{"num_hidden_layers": 26, "hidden_act": "gelu", "attn_scale": 0.177, "init_std_o": 0.0, "learning_rate": 0.00451, "lr_mult_up": 1.43, "final_lr_fraction": 0.0, "batch_tokens": 65536}
Each number is 200 + 30 x the weight over the matrix's rms, rounded and kept within 0 to 999. Layers, rows and columns count from 0.

# down: layer 21 MLP down (transposed), 768x192, rms 0.104, rows 161-229, columns 0-47
# up: layer 21 MLP up, 768x192, rms 0.145, rows 162-230, columns 0-47
down161,232,165,218,180,216,216,198,211,193,224,199,176,213,181,192,191,237,214,214,220,183,194,177,181,193,216,213,247,225,197,218,191,209,193,228,135,242,209,187,201,208,241,271,189,127,160,141,204
up162,190,192,166,185,235,190,200,219,192,196,210,174,210,164,192,195,191,203,193,193,228,242,211,201,225,186,224,169,177,237,188,217,212,223,180,241,227,214,217,140,217,188,188,187,241,197,233,188
down162,213,212,224,193,236,202,186,206,193,169,186,175,230,171,204,251,206,173,171,186,209,195,242,188,207,241,182,210,185,199,242,136,250,201,244,194,200,220,162,203,191,249,183,189,195,216,177,207
up163,195,178,233,239,218,206,214,200,173,199,200,238,155,212,159,145,213,210,176,223,239,176,199,181,235,226,226,149,190,178,176,187,144,260,250,223,166,229,223,171,224,219,209,244,174,187,165,202
down163,205,166,225,191,187,207,186,189,235,222,173,238,195,161,144,180,158,224,211,197,217,186,199,198,176,185,230,186,219,174,172,231,175,183,186,162,177,179,183,178,230,161,125,225,199,212,224,213
up164,180,202,182,213,227,211,206,228,187,190,190,213,213,210,194,215,196,251,213,169,214,170,215,240,152,182,223,230,156,202,177,190,178,222,175,180,200,251,214,191,257,195,238,191,210,230,208,201
down164,198,187,252,178,193,218,194,221,217,199,190,181,178,162,228,278,203,172,234,226,196,195,167,239,157,214,219,182,168,247,165,204,158,165,207,223,166,184,260,219,134,171,176,217,205,213,198,227
up165,231,259,280,185,164,233,153,214,221,194,240,225,176,226,191,214,223,172,267,185,229,195,173,170,156,232,240,168,260,171,145,190,210,130,195,219,174,181,238,181,147,233,236,174,176,170,216,218
down165,138,227,206,160,215,228,184,138,166,157,174,241,156,193,194,186,190,239,240,186,147,265,175,233,153,210,174,179,227,242,205,199,184,170,211,139,218,135,295,132,199,135,215,181,211,227,236,178
up166,209,207,178,198,192,202,154,156,142,206,236,177,178,203,236,202,194,143,251,161,161,170,115,194,204,216,176,205,176,161,189,171,252,194,207,224,120,191,211,226,217,248,236,189,173,230,167,186
down166,165,212,186,241,169,157,118,170,187,203,182,195,240,202,244,274,197,195,223,208,197,197,161,193,215,182,187,260,226,209,269,159,194,132,183,221,144,220,134,201,170,186,148,173,233,200,228,197
up167,171,200,169,213,193,173,221,252,220,248,185,152,227,203,213,216,261,219,149,210,218,189,175,214,204,210,238,193,231,176,165,226,216,247,198,212,155,235,202,200,206,256,228,206,182,183,197,140
down167,175,163,250,165,200,195,208,192,178,211,230,223,240,170,167,192,202,169,235,209,214,183,205,136,217,240,177,198,211,236,244,174,173,185,202,198,198,213,215,211,216,167,222,190,231,201,237,233
up168,168,244,179,230,220,237,162,212,205,182,184,214,197,265,218,189,225,195,247,239,210,234,238,226,209,176,166,214,186,174,199,200,185,194,223,191,188,210,182,205,184,205,216,273,210,207,165,160
down168,222,205,205,190,176,187,182,179,160,186,213,221,218,175,266,220,193,211,207,243,213,188,175,200,178,240,218,179,183,182,235,209,131,241,219,253,224,208,185,209,207,194,163,135,223,176,243,238
up169,184,213,200,225,223,196,194,201,195,217,211,216,238,173,198,191,181,210,219,190,210,216,190,216,183,171,227,207,220,217,209,192,182,227,152,176,206,208,199,184,229,198,218,227,193,200,173,181
down169,234,193,148,173,194,194,204,185,176,177,203,186,193,177,234,208,206,203,149,200,195,197,205,169,218,235,199,216,208,181,202,206,186,232,244,217,198,189,168,179,211,171,186,149,213,199,228,207
up170,208,238,199,227,199,217,164,199,247,248,167,192,198,194,201,188,219,197,211,209,210,204,217,202,218,241,203,223,203,180,169,192,200,193,215,203,193,196,191,190,213,196,219,228,203,204,211,184
down170,211,188,204,172,191,185,217,189,203,164,223,222,237,198,235,230,221,195,150,213,205,230,176,206,210,184,229,207,216,210,200,205,211,221,156,194,202,182,183,217,234,216,214,184,192,198,195,200
up171,153,214,231,231,197,182,171,170,201,221,141,277,205,201,210,176,186,223,248,183,211,136,198,200,200,223,169,213,197,199,217,132,182,264,206,180,200,204,152,215,199,232,223,210,203,162,235,220
down171,237,200,172,187,182,203,188,206,235,231,189,177,217,216,167,223,197,183,175,261,168,227,266,198,190,184,170,219,194,188,232,276,182,187,232,203,224,210,180,197,203,206,181,234,214,247,195,225
up172,284,207,182,232,193,261,183,190,206,169,236,216,225,235,209,170,209,195,178,195,193,151,201,192,256,206,198,270,219,185,207,199,209,188,182,169,174,266,216,229,175,203,196,199,192,222,189,244
down172,171,164,212,180,175,180,146,182,199,151,212,186,175,188,179,212,185,216,255,211,181,227,206,193,232,213,136,195,182,216,256,210,187,222,191,205,166,208,207,147,178,203,177,189,199,150,212,167
up173,317,198,168,178,226,191,211,148,156,198,206,176,178,214,199,197,159,169,180,211,213,160,220,164,207,236,235,230,163,175,199,192,223,165,217,247,197,170,178,227,207,173,164,220,184,153,254,233
down173,213,194,208,209,214,260,182,175,219,162,178,189,210,213,194,163,231,220,213,229,204,204,217,204,200,145,137,231,213,201,176,184,201,161,150,169,144,260,176,250,145,176,180,212,223,211,183,168
up174,197,145,176,210,226,195,210,213,169,185,208,212,188,219,192,203,268,257,160,187,165,236,205,254,232,187,213,203,211,155,170,179,179,220,153,148,206,179,185,247,206,204,240,246,206,178,227,229
down174,194,225,212,205,204,210,208,212,193,243,188,178,209,194,227,143,188,176,229,221,195,199,195,183,196,211,191,196,161,204,199,169,218,176,220,227,200,237,194,184,214,191,207,178,176,234,197,187
up175,157,218,257,227,139,199,205,236,200,204,211,182,201,231,177,186,238,212,207,220,180,205,195,231,223,233,157,240,194,195,201,207,208,195,233,215,207,205,209,238,157,174,177,202,168,171,225,196
down175,203,209,151,182,240,238,214,213,206,200,188,228,242,234,210,186,169,219,201,195,181,197,209,181,241,222,198,199,231,189,218,206,188,193,181,213,207,174,184,243,216,184,226,139,241,156,158,174
up176,192,224,249,171,249,245,196,227,235,211,193,197,159,177,204,155,160,281,170,232,180,216,219,232,186,196,215,160,206,233,256,193,241,218,252,185,150,224,219,236,216,196,155,148,213,164,171,172
down176,180,208,235,151,135,208,204,201,237,173,170,201,156,177,239,178,242,177,166,235,185,215,191,197,187,145,156,214,172,186,200,179,230,151,211,196,205,187,241,176,123,236,243,161,214,184,201,198
up177,254,222,260,217,217,224,217,212,213,209,150,172,213,235,224,182,168,176,220,170,226,142,182,179,166,173,171,281,205,241,196,191,192,167,161,197,187,158,198,225,255,192,241,199,194,193,197,186
down177,198,183,161,146,217,232,167,162,157,203,228,218,201,192,197,238,152,204,201,177,259,188,239,251,229,231,203,202,166,212,213,221,186,170,262,208,194,201,200,171,207,182,199,192,195,204,195,175
up178,136,205,150,232,233,235,219,188,229,207,223,191,223,234,182,153,268,221,233,210,202,192,162,236,241,190,222,197,148,209,153,170,197,179,197,187,190,214,270,201,150,203,196,227,167,222,195,224
down178,198,284,196,149,191,208,254,198,226,203,172,205,185,181,137,233,124,193,195,201,155,211,212,202,175,223,221,195,223,164,230,203,224,195,179,260,198,173,205,138,128,183,169,216,171,201,252,123
up179,203,217,235,209,197,225,158,200,155,174,168,246,188,247,209,182,208,206,179,230,189,164,237,202,226,244,228,198,175,176,250,206,234,225,224,177,171,260,169,139,210,213,166,171,199,211,226,168
down179,201,209,209,213,233,155,243,224,241,165,229,179,168,224,182,196,200,211,236,191,203,258,228,123,173,197,172,219,188,124,211,194,180,195,208,241,198,229,170,182,257,194,265,231,227,144,251,170
up180,245,215,209,149,200,241,195,138,162,220,168,211,212,242,164,245,272,208,257,190,195,235,204,175,202,189,189,204,242,174,166,252,192,173,231,211,253,219,216,199,216,185,197,165,184,190,213,229
down180,232,232,195,178,173,239,142,177,146,208,189,194,116,199,151,167,167,202,236,221,211,181,223,153,160,180,222,178,229,198,147,251,177,199,199,169,241,231,223,176,179,209,264,190,212,213,233,240
up181,247,168,166,213,119,249,215,223,219,234,213,164,227,204,216,216,214,213,170,184,189,174,247,210,140,169,167,151,200,238,200,196,190,220,193,229,264,128,182,218,210,281,217,225,136,173,195,180
down181,218,266,179,180,131,143,121,241,140,240,154,207,222,196,181,171,217,233,224,187,245,218,195,281,208,230,147,255,177,198,181,282,236,207,214,205,154,236,205,170,237,256,142,220,216,206,202,212
up182,212,185,241,208,259,213,221,209,141,176,203,153,216,224,233,189,215,197,239,223,216,183,138,202,180,146,212,203,208,194,202,200,216,237,197,166,234,207,194,170,264,223,217,164,154,230,237,230
down182,223,217,189,166,213,188,250,196,190,219,186,226,191,179,220,199,171,219,144,199,199,177,211,163,192,217,217,171,194,181,215,210,210,200,230,214,197,147,183,201,225,172,214,153,190,172,228,208
up183,182,190,193,215,188,186,228,158,174,222,229,150,243,210,199,196,209,180,200,170,190,141,204,167,185,190,247,211,232,191,177,240,231,232,273,194,212,175,146,185,224,136,208,179,220,236,157,179
down183,193,174,246,194,215,209,201,262,229,217,221,160,232,208,216,245,215,184,209,210,215,217,191,209,190,177,219,270,229,187,162,243,212,177,170,267,233,202,178,191,179,227,138,178,191,236,133,199
up184,187,177,202,223,191,194,201,158,184,235,188,186,217,175,182,179,201,172,280,245,171,227,157,227,198,211,134,177,190,119,166,209,151,244,147,173,162,218,157,175,208,175,188,194,209,208,234,163
down184,213,105,271,209,213,212,144,225,191,199,221,201,166,171,210,254,182,190,248,240,213,191,241,166,216,197,156,203,207,200,254,225,177,204,194,225,252,165,223,250,168,234,169,176,239,178,211,191
up185,183,186,214,164,166,205,186,148,162,151,261,244,225,164,182,206,196,220,275,207,181,182,218,137,205,243,166,154,162,195,154,172,181,172,191,232,210,253,195,219,147,147,225,209,203,169,222,201
down185,208,202,192,255,191,215,240,241,198,198,241,143,255,185,206,176,228,134,183,212,176,222,189,226,199,246,191,175,213,161,166,215,181,189,244,229,181,127,200,193,152,248,184,188,182,203,207,224
up186,236,210,176,204,183,241,199,184,181,212,186,160,166,208,209,213,209,206,245,206,222,149,264,210,176,177,192,186,232,154,229,229,172,217,216,282,207,166,195,218,167,216,210,138,197,149,226,245
down186,202,245,209,193,233,190,137,191,234,163,220,164,157,204,293,241,195,202,223,234,195,211,184,215,162,229,186,179,183,215,243,280,181,191,201,218,245,188,151,183,175,210,234,206,152,234,189,195
up187,204,209,221,190,141,197,240,225,167,217,204,212,167,231,160,174,211,236,223,202,230,225,184,233,219,227,144,226,182,212,174,256,213,260,169,202,290,185,182,229,179,207,248,217,168,195,174,194
down187,212,190,188,218,187,212,142,218,175,195,210,162,204,185,226,212,139,165,198,241,215,204,243,233,189,170,181,231,230,135,177,169,206,111,202,175,172,185,175,156,169,202,213,248,187,194,217,262
up188,238,202,211,171,214,201,248,183,161,214,266,214,212,219,228,185,250,222,217,162,179,244,248,159,203,160,184,175,191,205,174,185,203,173,208,176,158,222,174,200,227,106,218,175,208,241,180,267
down188,249,200,238,169,220,180,161,188,230,217,213,189,220,174,230,245,189,168,185,258,252,219,234,169,187,186,209,236,240,167,164,147,247,201,166,231,146,232,256,163,188,167,191,207,178,246,167,172
up189,192,162,229,142,186,202,164,214,243,231,164,202,205,221,216,251,219,246,183,172,198,251,138,186,178,176,225,232,187,240,205,176,174,175,215,163,196,184,210,167,221,205,237,156,212,227,202,204
down189,187,218,205,201,218,176,146,220,167,237,219,248,210,216,185,190,177,182,220,196,189,221,234,187,198,234,172,203,201,189,168,159,201,214,235,219,196,142,200,271,197,176,204,199,235,195,204,179
up190,174,196,157,146,194,192,207,204,149,212,239,227,222,193,205,180,177,215,172,212,180,233,257,163,191,197,212,203,234,175,177,203,137,233,205,239,200,193,239,239,237,181,191,149,119,209,220,192
down190,190,253,190,233,151,184,178,235,215,235,133,250,214,172,251,114,195,194,215,159,184,201,258,206,183,211,239,159,222,230,277,238,227,145,198,170,223,172,191,143,181,228,215,223,239,128,178,171
up191,174,212,219,194,214,254,203,248,182,155,173,207,282,192,199,214,219,242,210,179,181,205,220,214,202,206,209,183,230,182,230,171,126,191,200,218,211,230,230,259,249,233,269,175,146,228,169,191
down191,158,214,194,203,211,241,161,173,231,245,190,228,194,177,254,248,201,208,227,243,177,187,175,274,169,172,218,213,227,234,192,175,233,223,252,212,243,211,207,148,217,169,228,243,233,169,189,227
up192,193,226,174,161,161,232,190,180,164,254,242,224,210,207,278,218,194,175,231,188,191,179,168,137,190,192,197,219,190,243,222,170,220,238,211,211,199,174,157,255,187,237,231,206,207,200,184,167
down192,168,182,251,192,213,262,177,196,219,190,212,216,177,253,222,183,210,229,227,244,182,220,212,181,181,240,122,224,198,194,162,245,178,188,202,221,224,218,181,214,209,187,202,236,202,185,214,128
up193,226,191,198,157,223,175,208,191,208,211,156,165,224,175,225,190,167,207,233,188,170,185,210,194,191,202,235,204,186,175,168,169,187,211,174,213,177,188,183,235,207,205,230,167,218,204,206,219
down193,214,227,179,213,210,205,215,212,156,206,248,210,229,198,202,187,199,230,177,184,185,223,192,196,236,210,176,211,177,184,193,206,201,192,209,197,190,194,187,198,218,182,210,185,201,213,204,204
up194,166,166,215,103,183,219,221,216,177,230,122,165,148,221,191,204,194,199,265,239,230,232,210,185,182,191,228,190,211,162,214,232,178,248,208,170,201,199,170,206,194,180,275,187,197,197,225,229
down194,215,210,161,202,162,200,181,164,177,218,155,255,165,156,182,187,175,250,230,123,213,178,146,205,156,206,231,134,283,209,211,179,166,172,232,97,159,172,184,202,172,233,196,221,222,231,232,194
up195,240,191,184,185,230,252,191,171,213,217,202,195,214,177,196,193,191,253,183,236,228,194,222,149,163,211,209,204,205,204,185,181,167,205,233,172,192,212,185,232,207,208,233,184,202,183,201,195
down195,244,250,208,207,219,212,234,185,150,228,220,215,195,218,222,198,184,189,176,214,174,197,223,148,204,210,168,188,162,221,227,262,198,165,180,222,224,214,198,229,201,202,211,221,207,236,228,202
up196,205,171,182,199,277,205,196,217,171,183,169,171,203,293,178,228,195,227,246,234,188,162,298,199,273,140,230,227,199,148,195,194,188,186,179,179,158,178,181,192,219,195,228,236,202,228,202,138
down196,196,164,220,241,162,193,170,136,162,204,155,193,230,169,150,220,147,143,182,216,175,174,169,191,109,257,188,262,270,223,253,230,187,200,203,193,203,247,207,263,230,176,144,248,177,234,216,199
up197,176,209,218,194,205,214,172,254,180,228,167,202,149,163,170,199,178,235,253,177,245,225,185,262,173,173,177,222,169,200,193,198,240,203,201,227,196,248,199,153,245,209,232,221,137,139,207,195
down197,207,228,216,192,206,189,172,204,207,242,187,220,231,172,186,196,228,169,226,201,173,166,184,176,221,188,219,214,197,203,193,168,197,218,194,204,204,216,160,218,204,230,160,238,233,241,189,212
up198,226,222,188,217,184,233,227,141,176,213,145,254,197,204,178,208,216,168,228,215,155,202,222,183,178,184,203,214,234,164,150,184,126,140,184,204,195,188,217,130,218,189,247,162,205,238,187,216
down198,195,213,235,177,213,179,176,195,231,196,226,195,193,171,241,218,227,178,204,173,212,178,198,191,195,166,165,155,139,169,279,224,246,251,225,233,168,176,183,255,208,257,157,266,200,210,174,207
up199,193,154,150,204,228,208,215,171,179,273,210,218,188,187,198,184,210,165,240,223,226,201,217,190,198,181,224,169,165,167,237,202,192,167,219,204,198,235,181,177,167,180,192,221,240,222,186,213
down199,225,247,173,189,225,183,183,205,237,164,161,173,209,200,253,186,184,240,181,188,208,194,163,179,243,184,187,229,170,196,177,260,205,202,222,198,230,208,207,212,194,204,188,188,173,173,194,191
up200,204,166,217,169,200,211,210,236,174,201,186,189,242,202,196,187,236,217,208,220,179,192,157,187,155,178,229,182,186,213,229,219,202,239,209,212,223,228,177,218,185,183,219,199,153,173,200,207
down200,218,222,199,187,221,191,250,187,196,163,205,218,230,186,221,218,158,198,166,183,223,177,160,218,232,166,186,186,169,193,172,195,195,205,205,203,214,191,192,193,205,189,204,158,196,213,239,228
up201,201,236,142,161,238,223,239,213,170,236,142,188,224,247,218,206,192,188,178,200,173,239,189,179,257,203,208,165,191,204,221,185,271,144,265,205,218,186,234,262,208,149,188,221,165,200,239,175
down201,190,180,195,203,200,232,170,192,208,171,153,216,130,178,115,250,199,174,208,218,201,264,191,188,184,163,256,166,223,182,150,183,220,219,155,215,164,171,204,190,183,203,194,269,252,209,185,188
up202,159,191,223,192,165,181,161,217,216,196,156,188,298,153,195,201,224,213,222,221,137,207,236,193,220,224,170,177,192,178,160,194,188,199,306,202,223,208,228,171,150,208,184,207,272,170,212,165
down202,184,204,184,186,216,191,188,196,181,229,200,205,224,198,172,215,201,203,210,174,206,179,191,173,186,164,265,215,190,167,189,226,206,204,243,211,125,177,223,251,232,197,213,236,249,212,209,227
up203,183,180,197,221,247,181,240,223,127,203,238,158,202,250,187,228,220,161,218,217,255,182,200,155,153,214,227,167,213,172,240,243,163,200,131,218,137,211,188,240,254,188,233,201,199,174,189,192
down203,197,170,223,165,167,157,203,185,229,222,138,231,218,172,183,186,161,171,221,205,214,144,215,170,227,166,196,246,185,279,151,155,252,182,205,156,214,224,197,219,179,216,234,221,231,222,195,153
up204,142,141,231,183,178,181,236,158,198,157,216,226,209,177,234,194,208,158,235,263,186,201,192,242,171,188,180,269,208,202,208,180,211,173,203,213,204,235,188,190,212,237,211,191,189,202,210,196
down204,250,238,220,154,197,207,191,225,169,217,234,201,221,195,199,184,190,194,165,243,242,198,192,201,232,178,216,219,193,124,182,249,166,122,187,182,234,225,242,162,236,239,211,193,172,233,222,182
up205,220,214,202,211,161,198,162,186,211,146,184,195,177,199,184,237,244,183,225,218,193,199,199,184,148,146,221,172,221,239,174,205,179,197,212,173,190,235,186,220,226,167,232,198,165,176,198,199
down205,241,220,206,191,182,222,153,171,184,153,191,247,222,190,187,213,229,208,209,210,194,211,174,162,181,271,155,203,233,220,218,193,168,200,247,168,251,163,178,214,201,191,228,288,240,222,187,247
up206,256,185,258,204,151,198,197,206,258,156,147,163,227,200,243,221,228,98,182,174,261,168,191,230,153,138,146,217,203,249,245,186,230,223,204,194,193,191,262,177,204,133,194,233,155,237,224,146
down206,233,204,214,202,208,190,214,146,150,285,207,171,187,194,194,189,155,225,176,224,238,171,159,193,185,218,211,231,161,179,175,175,148,229,199,233,217,198,187,181,178,179,222,202,194,224,221,219
up207,219,148,232,200,199,218,198,182,204,266,241,174,230,205,188,122,228,226,190,210,257,215,229,200,212,179,220,218,226,180,202,164,230,169,209,193,188,238,215,223,192,210,200,225,171,188,227,194
down207,165,214,204,200,152,183,132,253,231,220,199,174,197,206,233,220,219,239,193,183,182,215,197,163,155,156,205,154,169,200,249,179,207,174,210,195,225,211,175,154,179,194,196,234,180,204,214,170
up208,178,225,164,144,190,237,235,166,195,207,217,168,201,222,218,204,188,178,203,217,146,182,215,187,153,213,190,216,171,214,188,203,199,188,183,200,154,238,206,169,170,151,176,204,155,188,169,201
down208,155,216,242,165,188,238,197,166,200,190,200,214,196,168,202,228,212,206,225,241,158,175,205,227,208,172,148,172,195,228,225,238,205,210,245,211,184,170,265,179,200,205,218,232,214,198,148,176
up209,177,259,195,213,203,193,185,185,208,217,194,205,218,213,209,199,161,220,255,181,166,172,219,222,225,197,158,204,219,207,182,215,171,209,168,221,212,154,274,222,241,206,227,180,187,184,152,221
down209,209,221,181,218,230,225,195,228,232,190,165,188,193,169,240,201,168,183,151,188,195,289,167,170,197,169,218,176,178,240,208,179,233,162,174,173,191,160,185,140,203,183,202,205,276,200,183,193
up210,182,196,190,247,192,216,166,163,274,253,166,172,238,198,182,156,212,237,218,223,263,176,165,166,221,162,213,154,194,215,249,234,189,201,245,144,210,143,228,202,210,189,216,202,157,214,219,105
down210,148,236,203,218,224,256,225,165,178,153,224,208,197,203,199,219,199,233,268,157,222,165,131,189,185,176,201,237,236,204,167,196,191,191,174,209,185,167,169,171,193,240,176,257,129,281,162,168
up211,173,258,227,200,169,257,252,185,180,189,232,204,232,202,187,198,232,199,252,191,233,199,194,230,186,205,191,234,196,260,198,191,262,304,192,157,191,144,192,236,182,219,215,206,214,246,169,188
down211,239,211,157,155,227,231,151,207,195,266,189,200,226,209,224,148,242,167,253,182,155,168,237,200,209,253,200,203,158,224,234,190,214,195,210,185,208,228,208,193,225,166,169,243,146,128,208,281
up212,266,206,257,218,194,186,148,154,224,244,172,201,198,187,194,209,196,193,213,172,239,202,231,185,218,169,220,249,189,202,208,237,238,217,227,233,216,137,201,160,174,222,246,162,184,176,211,204
down212,140,166,248,206,215,170,241,196,236,202,231,239,200,218,185,194,162,201,156,170,178,155,189,204,157,169,196,220,238,196,177,147,158,140,201,171,182,200,191,219,202,192,137,217,175,236,187,231
up213,188,171,191,204,185,244,175,202,174,210,194,177,160,258,171,177,227,196,210,212,121,230,147,257,234,246,187,185,160,227,191,196,184,227,212,154,240,216,173,218,190,240,204,184,199,196,183,214
down213,220,211,183,186,205,227,223,182,194,194,238,214,213,178,275,154,184,165,224,170,251,194,207,159,198,206,246,246,219,178,202,203,248,155,191,220,214,205,177,200,243,131,197,205,227,191,228,163
up214,201,239,245,262,167,188,209,230,204,172,203,195,233,188,190,217,213,233,215,182,200,214,217,200,209,213,193,272,214,207,174,189,234,233,233,191,207,214,193,232,185,206,214,168,200,210,211,213
down214,198,227,184,200,241,193,207,222,167,199,181,199,198,206,256,221,208,215,208,186,195,191,207,207,206,196,221,200,168,198,189,208,175,199,240,220,206,188,230,188,234,164,168,166,165,161,225,211
up215,192,191,227,236,226,207,166,177,244,208,223,140,187,167,190,162,234,217,215,183,208,239,238,180,262,212,222,181,260,230,180,197,114,191,205,237,173,245,169,120,176,208,231,226,240,218,183,247
down215,199,228,241,232,243,248,234,213,243,228,171,187,202,230,201,198,224,183,211,191,215,208,210,183,217,225,229,226,139,247,226,149,242,245,187,174,186,164,204,127,217,184,168,209,176,179,196,203
up216,253,275,115,218,180,243,164,174,192,224,154,161,230,148,218,228,186,249,169,214,194,189,245,221,166,188,176,205,165,167,206,178,167,166,172,244,188,172,206,121,209,133,174,174,220,200,220,201
down216,175,161,220,204,185,197,144,208,205,248,175,198,214,199,215,212,223,149,209,208,182,262,198,167,237,220,181,191,230,287,214,146,212,198,174,183,216,162,171,245,201,171,218,248,229,183,222,128
up217,245,183,229,273,197,207,142,259,155,145,179,175,235,214,172,200,258,178,162,232,190,166,260,167,217,239,166,114,202,144,204,236,213,250,169,214,223,131,204,209,234,212,179,161,182,216,217,229
down217,142,209,212,242,171,172,144,201,248,183,168,168,201,176,169,253,97,218,235,235,169,136,174,206,165,165,164,215,192,218,200,183,191,179,223,154,168,196,205,207,189,160,184,229,211,178,211,178
up218,233,222,199,163,240,246,202,139,205,219,200,174,224,229,195,196,206,182,201,205,167,171,186,179,225,269,276,212,229,209,198,167,212,218,205,192,194,174,219,273,201,129,220,189,198,225,219,199
down218,198,193,191,219,157,196,216,175,210,198,169,203,238,258,111,167,191,148,187,168,218,165,223,213,251,221,166,196,188,222,205,227,255,199,188,179,155,181,236,203,224,231,190,197,151,213,218,208
up219,197,183,198,182,228,171,192,231,225,203,190,216,210,232,190,224,191,197,228,208,153,196,207,206,214,188,265,228,165,145,189,207,204,172,192,221,161,156,203,216,200,207,190,166,241,196,188,186
down219,212,216,211,219,182,201,186,239,209,189,223,241,173,187,153,226,132,223,200,183,170,210,170,260,224,188,170,235,194,190,198,235,216,185,188,249,151,203,208,208,166,198,218,166,183,210,235,216
up220,227,283,170,165,227,145,166,189,175,248,193,210,152,165,201,148,171,161,151,140,225,224,176,239,215,156,231,144,244,205,158,183,238,176,189,229,192,179,176,220,241,301,206,171,151,182,192,227
down220,243,196,124,230,163,232,145,183,148,191,202,181,171,152,193,215,236,137,189,191,199,175,193,178,216,168,238,128,215,230,201,201,223,252,213,180,207,194,181,208,259,244,190,212,210,179,224,206
up221,241,212,147,241,185,177,211,149,172,167,193,166,276,213,246,164,213,204,234,238,209,182,213,226,218,202,209,212,181,250,224,231,160,195,215,222,218,185,171,187,232,219,206,245,175,239,236,239
down221,144,160,237,171,234,180,198,222,280,257,198,203,228,234,178,205,186,233,220,151,191,235,167,216,209,200,165,217,251,227,201,165,200,229,221,156,179,177,152,225,194,212,213,229,175,202,187,202
up222,159,185,167,222,194,201,222,250,195,215,225,185,182,192,174,246,269,231,168,175,187,227,195,172,195,260,201,178,188,241,170,183,199,305,157,230,186,174,220,231,167,176,205,213,179,214,192,196
down222,214,195,196,195,213,198,203,172,196,212,151,235,217,191,222,164,164,186,226,233,198,197,193,201,215,177,162,246,216,130,196,213,184,136,201,192,227,203,211,201,207,204,204,191,183,206,196,239
up223,189,205,179,186,232,264,202,238,180,228,199,181,251,195,179,217,252,247,190,237,207,187,220,178,198,159,168,236,232,199,205,191,177,205,219,207,221,233,217,221,202,207,223,209,215,229,167,138
down223,240,248,186,168,164,158,190,143,206,174,208,210,205,239,210,295,178,187,234,204,188,182,182,216,189,196,194,214,208,190,194,298,210,182,196,167,182,249,197,99,253,160,207,251,220,227,185,194
up224,135,208,182,208,262,179,143,242,112,207,195,220,224,232,180,210,239,204,214,172,209,255,199,185,161,185,192,223,210,136,213,195,184,234,239,136,173,161,178,200,218,222,185,169,181,237,162,201
down224,136,194,194,245,180,252,171,206,212,146,249,205,238,164,172,277,198,176,154,156,194,151,216,216,216,179,106,211,194,264,153,178,186,229,223,196,162,175,216,246,234,182,258,188,217,168,197,165
up225,177,222,194,234,235,190,216,211,199,226,199,212,196,216,208,189,208,195,240,193,150,212,197,220,225,170,159,232,170,169,186,202,205,161,237,208,251,247,179,192,186,211,181,207,258,184,272,221
down225,225,164,222,220,201,213,139,167,151,138,263,143,266,170,226,190,164,197,160,225,174,221,183,248,207,255,204,178,192,235,234,219,231,145,195,255,200,188,123,211,241,152,201,164,155,294,230,216
up226,198,227,188,214,233,202,188,168,199,228,192,208,187,182,178,210,236,193,248,241,200,224,213,234,216,215,231,200,164,189,170,193,213,146,207,185,203,198,219,210,186,205,176,237,236,182,193,187
down226,195,205,178,176,223,229,245,205,197,149,197,216,197,182,217,219,182,199,161,178,206,193,194,174,208,188,148,228,212,180,197,204,217,254,201,210,182,178,176,189,233,194,176,163,207,222,216,210
up227,153,251,198,176,194,217,192,183,214,197,182,205,218,220,226,197,212,186,206,162,244,256,138,208,187,206,224,218,173,249,202,192,191,219,181,240,186,209,238,189,192,223,298,188,154,162,219,232
down227,186,190,234,183,187,177,213,181,282,208,173,165,237,203,219,201,203,245,193,190,222,202,191,244,190,182,246,191,210,168,204,212,188,177,190,171,256,258,164,241,212,173,165,171,211,258,231,184
up228,251,200,189,195,209,184,218,147,221,250,219,206,194,189,187,180,229,220,168,162,183,203,252,238,174,253,233,157,186,248,222,203,164,221,197,182,150,278,168,201,225,249,230,173,155,203,182,141
down228,119,205,190,158,244,220,285,189,194,186,154,224,220,202,184,179,214,139,202,165,165,239,239,189,212,248,260,250,208,189,237,261,196,225,244,170,206,203,281,245,209,170,171,180,166,226,167,159
up229,209,217,232,164,180,171,226,225,173,224,201,271,236,211,186,200,226,182,198,190,247,197,206,226,186,193,229,161,225,242,267,196,217,204,169,209,242,206,174,207,211,203,190,192,186,211,187,248
down229,276,141,181,185,250,242,172,219,235,184,213,199,172,160,187,219,237,160,167,206,190,243,213,203,141,209,214,196,238,187,215,182,175,220,189,256,181,137,236,270,284,170,183,236,223,160,228,177
up230,181,230,225,203,238,230,204,176,126,134,278,191,217,263,247,196,229,216,200,204,149,236,139,149,204,242,193,168,134,257,189,157,180,201,190,195,175,247,203,245,207,173,220,167,206,225,245,167